Weights of a small transformer language model.
Training: a variant of Muon for these matrices, 956M tokens, 7296 steps.
Each number is 50 + 12 x the weight over its row's rms, rounded and kept within 0 to 99. Layers, rows and columns count from 0. The size before them is the row's rms in percent of the matrix's.

# k: layer 11 attention key, 768x768, rms 0.0676, rows 95-107, columns 512-639
# q: layer 11 attention query, 768x768, rms 0.0674, rows 96-107, columns 512-639
k95 097:28 41 58 66 49 48 53 66 61 62 75 59 58 48 58 47 58 29 56 41 48 47 47 40 43 34 37 56 41 39 51 59 43 67 44 30 46 37 50 50 56 60 44 38 67 60 46 55 27 52 36 63 79 31 43 39 64 41 57 62 58 60 44 40 44 35 52 59 43 60 49 40 51 33 55 56 37 44 37 45 59 51 56 45 77 49 49 49 45 52 58 49 58 48 45 45 68 44 48 23 67 41 53 55 63 49 65 57 49 75 47 37 46 59 59 56 45 45 50 42 65 65 48 33 25 41 48 66
q96 098:55 55 47 51 43 59 44 51 46 68 47 43 78 60 37 52 36 44 38 63 61 48 57 30 67 43 50 53 38 60 57 45 38 60 69 42 49 59 56 63 37 33 56 60 62 49 67 69 63 50 49 47 60 61 64 53 38 52 68 35 40 56 57 38 60 66 57 40 39 63 70 61 61 50 47 71 66 30 34 41 49 50 46 35 63 32 43 61 60 61 46 70 41 51 29 49 46 50 45 19 48 49 71 45 56 64 56 70 38 33 37 42 50 46 47 69 52 51 50 66 56 44 58 62 59 24 50 80
k96 096:34 69 60 38 55 38 29 33 40 57 59 38 52 51 73 36 61 34 46 51 59 44 49 46 55 55 45 51 50 40 33 61 52 58 40 70 69 38 49 55 36 42 53 68 60 62 64 56 62 55 60 34 56 44 68 79 62 68 60 62 47 39 54 25 63 45 48 51 50 42 54 54 59 63 43 74 29 44 65 34 61 33 50 41 45 61 42 47 65 47 32 48 38 44 38 52 64 39 66 53 44 49 63 54 55 59 63 50 64 46 38 31 34 47 24 30 47 34 34 40 51 64 41 49 39 70 65 49
q97 100:58 45 45 56 35 68 51 62 59 42 42 49 43 36 35 54 31 54 64 63 32 60 55 56 51 41 40 45 46 40 33 68 58 58 51 67 62 50 60 61 53 44 63 55 63 68 40 63 57 66 58 64 52 55 38 52 51 49 57 58 43 51 47 31 70 66 63 58 75 53 60 59 57 61 32 40 42 63 41 58 51 58 54 67 51 46 47 65 50 32 49 55 45 42 49 63 51 52 61 53 22 48 52 52 64 59 48 43 42 57 69 41 47 44 34 47 46 58 45 33 44 47 54 33 18 39 41 54
k97 099:52 75 53 36 49 60 69 62 57 49 36 28 46 55 85 50 52 61 54 54 45 39 63 71 41 46 37 57 35 51 62 53 71 42 38 42 65 56 48 55 43 30 63 41 59 53 77 58 67 49 47 66 49 38 29 46 37 35 74 26 54 36 61 65 61 63 56 37 78 28 57 45 41 63 37 39 44 40 63 36 61 51 37 44 52 37 34 51 46 19 50 56 69 48 54 50 56 62 69 59 42 48 43 60 49 29 39 49 62 60 56 50 63 28 59 50 53 50 34 76 40 37 73 55 62 41 48 46
q98 098:71 45 42 48 41 48 61 64 42 55 45 16 45 59 52 58 53 47 42 47 57 77 59 47 54 48 57 30 38 50 66 55 49 52 50 58 78 56 38 58 22 49 42 36 48 32 55 54 56 43 51 65 42 53 53 58 38 58 59 52 56 65 68 54 31 43 44 48 38 43 44 41 49 75 49 45 56 60 27 42 73 47 49 43 67 66 40 60 56 40 77 60 30 61 33 44 63 47 56 46 46 61 62 62 36 52 38 66 45 38 50 39 55 57 61 48 71 57 32 52 56 49 46 47 39 42 63 61
k98 101:66 33 56 63 48 67 55 64 51 60 48 60 57 42 44 57 36 56 46 59 53 51 37 44 62 61 46 40 86 25 61 58 53 72 30 56 69 29 82 43 61 39 45 21 67 49 42 58 66 76 41 43 32 70 37 80 52 37 40 52 37 52 40 28 61 56 39 32 71 42 44 37 54 37 40 50 35 46 57 47 62 50 43 29 46 40 56 28 59 60 45 60 44 47 30 47 76 42 48 40 56 36 32 60 34 54 71 70 58 58 61 57 47 47 35 47 54 34 47 52 49 56 53 44 44 53 54 84
q99 097:26 53 73 58 57 42 39 55 47 51 54 51 43 57 71 42 48 52 59 66 34 76 63 22 37 61 41 54 36 45 43 45 45 28 56 61 66 45 44 58 63 63 53 56 69 68 27 41 62 36 29 61 66 50 38 40 54 62 67 47 41 35 66 54 42 57 39 48 69 45 51 37 61 57 64 49 36 48 78 55 50 54 53 41 40 75 58 53 54 61 56 51 44 47 30 43 58 38 58 52 80 25 64 43 50 58 37 34 58 39 56 37 62 74 54 47 63 70 27 48 48 42 60 53 15 48 40 59
k99 105:47 59 42 59 32 48 49 49 53 11 58 44 52 64 17 53 45 70 55 59 43 61 59 64 69 58 54 55 48 52 56 58 52 61 47 40 40 51 50 34 66 50 43 38 34 29 40 47 39 40 58 35 43 23 59 53 50 45 48 73 55 43 39 40 58 50 51 56 41 63 46 62 29 49 49 58 64 32 49 56 49 59 60 66 70 47 68 55 43 57 49 43 41 44 50 54 56 49 39 38 54 65 55 45 54 42 69 59 62 77 46 45 60 52 58 88 44 45 73 49 50 52 77 56 40 68 42 34
q100 103:52 57 69 49 64 41 33 32 45 36 35 52 42 51 41 46 64 76 61 50 44 49 46 71 48 59 42 50 36 66 47 63 84 36 71 59 48 42 53 71 74 39 65 54 61 68 35 62 38 19 40 58 60 51 53 56 58 47 51 58 63 45 66 55 64 56 64 64 57 47 53 55 54 27 36 56 68 39 40 63 54 65 61 31 43 71 32 46 44 41 42 40 67 40 61 48 46 49 56 53 40 36 73 42 55 72 48 52 49 56 49 41 40 53 34 69 40 73 54 31 38 61 67 56 48 34 42 49
k100 097:32 50 42 55 26 47 41 42 58 43 53 52 45 53 58 49 57 59 53 38 67 62 74 44 57 76 77 44 13 64 38 51 41 36 47 49 38 64 35 42 45 66 45 85 39 45 56 66 45 64 61 51 44 32 43 63 60 52 53 35 57 59 39 59 65 46 43 40 41 43 46 69 48 61 46 53 42 45 44 42 62 43 55 53 59 31 65 41 57 49 34 36 43 54 59 50 55 39 52 34 56 54 49 50 58 46 48 42 66 72 23 47 45 52 46 39 57 63 59 59 50 59 44 62 56 43 44 66
q101 098:49 40 66 34 60 53 66 41 32 46 59 69 40 55 43 45 61 53 61 64 25 63 52 40 59 49 57 42 52 43 39 38 45 46 37 37 53 51 45 42 51 45 63 40 66 54 53 45 57 51 40 49 57 44 54 52 28 59 77 50 24 70 43 46 50 46 31 40 73 37 47 47 64 74 45 54 42 52 49 58 36 46 40 44 46 51 37 33 35 82 52 35 35 64 46 41 59 74 62 39 41 43 43 49 39 41 51 48 40 57 40 71 67 34 35 35 40 30 82 52 56 49 62 47 68 45 44 53
k101 097:48 74 67 54 74 40 55 41 49 32 49 43 47 37 53 27 41 43 50 52 43 51 52 64 20 45 60 53 60 46 58 36 41 58 56 45 47 44 62 55 54 52 69 57 74 60 65 48 47 37 54 51 59 48 49 31 37 46 40 75 26 46 53 49 33 55 59 79 39 38 23 66 79 48 39 46 38 64 58 54 46 25 54 31 57 53 63 36 44 63 52 58 55 52 49 67 44 40 49 65 57 50 59 33 60 65 51 40 75 45 54 38 70 61 42 45 48 33 67 58 54 51 41 27 65 56 46 52
q102 103:44 65 52 56 50 63 65 45 36 60 43 61 29 54 41 40 44 60 55 43 28 47 63 50 64 26 48 43 51 54 52 43 50 36 29 41 51 68 25 31 63 37 61 41 28 55 31 39 31 37 40 46 55 27 24 58 45 40 39 23 74 45 48 32 40 46 23 56 53 32 40 51 31 54 36 23 45 34 60 52 40 29 72 25 60 65 61 26 54 31 48 49 44 41 34 30 58 51 41 51 43 64 52 58 48 61 52 59 32 59 61 73 61 65 28 48 36 50 35 47 76 28 55 47 28 63 31 53
k102 103:55 39 42 65 17 42 63 61 42 52 60 40 72 55 56 42 44 55 43 68 58 46 50 36 57 53 41 52 44 48 57 36 57 44 47 49 58 34 52 42 69 56 64 58 53 80 79 24 44 42 40 63 62 29 50 39 31 64 51 52 34 51 60 76 54 73 36 41 52 53 56 57 65 33 55 53 59 51 56 47 59 29 56 47 49 59 28 35 25 41 52 38 42 28 56 39 66 49 43 58 44 19 44 45 54 51 57 46 39 63 41 27 70 70 50 44 43 45 57 43 57 50 39 52 53 71 58 63
q103 098:47 48 57 55 53 50 40 57 66 45 28 45 37 33 33 20 58 66 35 48 50 60 45 51 67 31 38 62 39 41 59 47 60 28 53 76 47 46 49 63 64 69 65 45 71 45 58 53 72 72 93 57 58 58 54 66 59 75 51 52 62 52 61 53 41 42 45 50 59 51 59 42 37 60 35 41 55 51 26 50 59 61 34 54 67 81 50 33 56 50 53 24 33 27 38 28 66 52 64 83 43 51 59 69 52 49 50 32 63 55 76 28 51 47 51 52 45 68 72 58 40 52 50 46 45 27 44 53
k103 099:52 55 42 68 65 53 79 73 63 44 63 24 49 65 47 54 65 49 44 28 51 27 48 59 44 40 69 61 54 42 36 59 70 58 45 31 43 44 31 49 54 53 54 45 48 42 67 55 54 48 54 48 71 73 71 64 34 53 63 63 60 41 45 37 71 61 64 40 35 42 51 58 40 44 46 50 46 54 64 39 59 61 48 26 69 42 51 43 62 30 38 30 42 63 38 57 57 65 48 48 50 56 37 73 66 43 43 57 38 74 49 53 58 53 25 60 21 76 50 36 50 49 50 65 69 45 26 56
q104 105:71 41 42 56 73 41 48 45 23 49 51 47 61 52 58 44 55 41 48 25 75 46 48 54 62 30 61 42 52 51 46 73 46 48 67 41 43 48 48 71 58 32 54 52 52 53 62 47 35 61 52 52 58 50 32 33 47 51 44 51 44 38 80 43 50 52 48 42 35 70 49 35 43 60 53 38 41 32 26 33 48 63 38 35 35 37 45 39 51 58 34 40 58 62 14 28 51 67 45 57 41 69 57 54 62 52 45 43 45 57 44 57 65 67 67 57 77 40 50 51 55 43 56 55 63 54 34 56
k104 103:55 43 34 62 45 57 18 52 46 37 58 42 48 49 62 51 43 54 27 26 50 34 74 59 44 47 38 57 67 47 47 59 28 49 59 47 69 43 36 32 66 42 60 61 62 60 33 59 41 69 52 60 61 66 64 49 46 67 63 55 55 33 55 69 61 46 33 51 28 58 40 64 72 65 52 67 58 69 46 46 55 35 61 72 33 40 57 21 53 52 33 50 37 48 47 35 51 48 34 46 56 55 45 59 80 48 58 49 74 28 62 50 74 43 46 61 70 45 78 53 35 51 54 62 48 45 63 59
q105 097:53 34 50 63 44 68 61 60 40 67 42 44 44 31 59 43 62 68 23 73 26 65 77 57 59 37 70 57 36 50 47 34 45 68 50 53 50 38 56 45 73 60 49 48 46 54 53 58 67 48 30 36 54 39 41 51 51 69 57 45 53 27 69 46 38 53 56 47 54 39 62 63 60 78 48 38 34 32 65 40 54 36 64 52 69 44 28 40 63 60 57 62 34 47 33 49 54 27 66 35 49 58 50 74 42 59 71 35 62 44 60 27 45 49 52 54 41 36 70 52 32 48 56 53 44 10 17 45
k105 100:47 72 50 48 47 52 44 54 48 53 41 48 55 59 46 44 69 57 32 55 54 35 45 61 57 50 61 58 51 71 64 56 71 44 48 53 42 50 26 49 56 40 33 48 69 41 54 44 82 62 59 61 37 59 54 81 40 50 42 62 52 35 50 44 51 50 65 41 59 33 45 61 51 54 54 62 59 32 70 32 57 27 37 32 51 47 44 25 58 39 48 45 59 54 49 36 49 40 54 40 40 53 49 66 45 48 41 43 35 50 35 52 68 33 32 52 39 27 51 62 52 39 67 51 48 60 53 39
q106 103:47 59 47 53 47 38 18 51 59 51 37 43 58 74 51 23 58 46 37 45 52 34 58 38 51 39 35 64 61 68 70 52 58 56 41 57 36 44 58 62 58 42 53 68 70 27 31 53 38 39 45 60 70 69 47 50 31 51 40 41 37 64 42 24 54 56 66 28 51 40 31 53 61 71 41 42 39 52 50 52 55 44 41 55 54 38 39 61 53 66 55 57 43 40 61 52 41 61 68 50 45 51 51 60 61 51 27 66 74 27 39 37 69 58 61 63 61 33 43 40 43 79 50 67 70 28 45 37
k106 098:71 52 63 43 67 39 57 56 50 34 59 55 28 51 64 39 59 38 41 52 53 43 52 53 56 40 52 44 67 41 42 29 52 51 43 66 47 41 44 85 63 47 59 56 50 55 49 40 51 62 56 74 43 44 51 49 49 34 48 42 40 41 37 48 42 53 44 52 61 53 55 59 51 59 51 49 09 60 56 49 44 49 72 49 50 63 24 56 71 85 48 35 46 56 61 49 64 53 34 55 52 52 41 46 32 61 43 69 25 50 61 65 46 45 43 65 39 44 38 47 53 54 62 62 45 57 32 25
q107 100:65 64 56 64 48 42 40 72 49 40 63 48 45 38 58 51 48 58 54 48 65 59 46 47 37 47 59 53 43 85 66 79 53 46 42 64 56 55 39 59 44 29 40 65 53 62 63 61 70 31 43 51 44 43 43 36 35 48 62 59 57 44 38 49 36 49 75 52 55 59 40 68 62 61 57 52 44 32 42 42 84 57 54 48 60 67 60 54 49 60 64 42 51 63 34 51 43 60 50 46 53 40 41 53 65 63 40 55 55 58 44 22 36 57 49 59 42 57 46 42 39 37 54 61 59 54 32 63
k107 098:49 47 48 36 53 51 36 48 39 31 61 43 48 54 73 56 61 66 63 57 29 51 60 39 45 48 57 46 57 64 60 33 58 54 38 45 48 52 54 47 39 41 41 77 37 44 26 38 32 52 44 27 33 62 30 57 68 53 61 64 39 39 50 25 51 44 43 66 69 29 58 44 45 44 47 76 46 57 38 49 47 37 47 61 49 39 56 50 61 39 36 48 55 62 45 34 60 41 59 39 54 46 34 47 41 45 52 58 56 42 37 48 57 71 29 66 43 48 39 62 70 54 59 61 35 56 54 61